{
  "n_head": 14,
  "positions": "learned",
  "attn_scale": 0.125,
  "init_out_by_depth": true
}
Each number is 128 + 24 x the weight over its row's rms, rounded and kept within 0 to 255. Layers, rows and columns count from 0. The size above them is the row's rms in percent of the matrix's.

# layer 9 MLP up, 3584x896, rms 0.0368, rows 247-257, columns 384-511
size [102  98 100 102 103 104  95 101 118  99  97]
[[139 109 138 169  88 136 144 110 124 117 137 151 180 127  98  76 111 133 106 141 113 132  90  98 122 161 120 106 136 151 149 142 143  85 103 118  90 148 158 110 139 131 132 186 130 119  90 170 115  82 123 133 116 131 109 131 157 142 120 117 134 140 132 154 117 115 135 131 114  83 100 143 135 128 146 129 156 111 133 109 151 149 164 144 110 105 142  92 168 113 107 131 128 149 128 118 126 129 115 140 133 104 159 167 169 121  73 129 146 179  98  86 140 109 132 145 108 112 119 136 129 124 115 104  80 113 145 153]
 [106 119 151 150 129 145 111  94 168 123 109 185 152  89  97 164 133  90 120 109 145 107 103 143 118 130 128  82 125 119 118  77 148 139 147 136 134  76 149 154 167 125 107 133 137 138 102 163 141 137 142 145 184 101 133 117 105 150 100 181  99 135 163 135 142 109 130 105 133 150 116 116 150 135  95 135 128 152 164 127 109  99 141 139 151 113 152  98 112 118 115  88 112 114 161  86 139 130 176 130 109 136 146 121 148 121 148 145 107 142 150 134 123 142 135 119 157 154 120 160 136 122 166 105 104 167 118 170]
 [133 144 109 144 111 155 120 135 138 152 141 140 141 109 163  84 140 150 125 113 147 120  89 147 108 137 113 135 114 125 120 100 100 127  90 128  93 145 123 125 132 131 162 155 163 122 130 161 111 105 101 169 144 144 153 159 141  94 103 114 111 115 133 133 145 123 109 182 129 159 115 124 125 128 123 148 150 103 159  74 166 135 105 140  84 152 115 119 120 141  96 125 160 131 158 122 150  98 187 177 144 149 145 123 115 125 139 159 151  90  75  75 130 102 132 119 100 122 167 114 149 155 113 142  97 139 124  96]
 [ 84 118 159 145 131 120 135 136 141 126 166 137 132  83 131 107 125 146 117 152 162 136 163 148 173 103  82  82 182 137 187 123 139 116  64 132 165 159 129 164 130 171 161  98 110 128 104 143 156 177 109 134 100 121  89 104 148 141 108 135 110 119 113 160 134 132 174 115  99 160 124 124 112 146 127 120 114 118 122 157 115 148 172 138 147 113 132 147 161 128 101 132 128 151 176 110  96 131 110 103 125 174 121 134 117 119  89 114 102 112 136 121 118  70 105 136  92 110 135 139 120 120 139 136 156 120 137 145]
 [127  93 110 116 153 104 131 166 150 125 124 122 141 131 170 108 128  95 126 146 140 163 144 106 137 135 147 142 110 166  98 109 120 142 148 138  97 120 152  64  90 135 124 128 107 143 108 114  80 143  93  99  70  83 106 145 129 138  95 130 124 127 119 138 105 104 155 104 121 108 147  94 158 143 163  85 138 176 173 131 118 131 122  95 113 202  98 103 164 150  98 128 108 120 131 152 145 145 171 130 107 134 179 147 134 105 120 116 149 162 111 115 156 159  94 148 121 102 140 156 113 131 136 119 135 134 131 108]
 [103 152 164 118 140 108 151 164 133 120 129 139 115 103 162 108 114 114 101 126 124 110 110 151 146  99 107 124 119  99  79 151 148 122 134 146 146 103 138  78 120 119 114 116 121 129 110 164 110 133 128 131  83  94  92 102 125 128 125 103 111 141 116 152 138 101 115 111 139  95 170 110 115 162  96 134 111 156 135  99 105 115 145  79 172 102 137 115 143 121 115 137 138 154 135 104 177 109 140 119 154 125 128 105  91 100 124 142 115 122 174 131 162 122 154 116 171 150 159 117 113 135 127 135 147 138 114 114]
 [107 101 124 110 113 133 122 135 171 156  96 147  97 104 145 115 119 132 154 147 112  84 135 108 112 116 163 145 124  95 151 151  94  92 100  86  95 110 159 105 112 115 117 175 181 147 126 172 155 124 138 123 167 172 150  58 137 142 154 112 120 141 114 127 136 129 118 124 102  98  88 125 107  87 127 120 121 100 119 120 126 124 144 128 143 129  95 110 121 129 108 110 129 143 135 149 114 136 112 169 145 136 165 136  86 165 125 114 111 117 111 147 149 119 168 131 124 156 124  88 159  90 114 144 146 104 112 100]
 [132 122  93 147 115 148 120 129 136 103 117 117 159 141 128 101 106 136 108 118  82 140 145 127 111  73 188 130 150 119 121 125 108 161 119 162 104 140 141 117 120 129 113 137 131 127 122 145 152 101 114 114 148 113 126 131 136 115 126 150 107 154 127 122  91 121 155 104 109 125 118 157 135 118 133 101 138 122 106 120 158 120 124 154 152 122  53 116 154 136 134 127 168 159 139 135 131 157 147 144 151  70 159 158 119 127  99 143 136 176 133 158 171 165 171 174 125  85 112  92 116  91 134 119 150 149 122 112]
 [156 108 114 130 109 146 133 142 136 140 152 145 209 137  82 100 168 150 154 130  95 115 141 138 116 110 114 115 138 127 163 137  82 155 139 100 126  98 153 121 126 122 148 142 156 125 142 128  78 127 123 102 112 158 136 146 124 121 145 139 120 117 115  88 109 151 167 149 121  98 120 155 146 135 139 126 142  91 125 121 128 125  97 127 128 151 102 135  59 100 120 125 118 100 118 164 147 167 141 122 120 140 111 130 134 121 112 143 124  83 150 145 119 132  94 105 119  99  95 126 134 135 107 107 124 125 108 164]
 [113 144 158 100 142 176 126 138 143 149 132 146 144 151 123 135 136 136 119 120 118 152 133 178 142 135 133 145 125  90 144  95 132 183 115 160 134 134 132 138 124 167 116 111 128 114 182 163 141  66 148 143 151 156 137 100 115 128 170 141 152 138 157 166 122 107 177  91 150 121 184 128 104 110 112 169 151  95 143 132 118 188 129 135 136 125 134 128 111 156 102 113 171 140 124 130 105 134 110 110 129 194 144 120 118 143 102 109 133 121 182 113 114 112 136 136 132 157 153  98 126 147 106  78 140  92 111 147]
 [161 159  76 115 179 101 143 166 120 134  83 127 117 138 111 106 144 100 110 108 130 128 111 144 123 156 177 117 146  86 125 109 108 152 112  95 154 115 120 130 138 115 151 131 158 101 129 160 143 134 164 154  94 127 180 135 143  66 115 129  81 158 138 107 102 142  80  51 191 106 152 118 143 125 130 118 111 103 144 169 117 122 137 157 112 110 120 126 148 104 138  91 140 116 145 139 130 166 137 163 153 101 142  98 121 139 171 113 110 166  88 113 125  99 134 100 130 120 145 130 152 151 122 131 131 137 147  61]]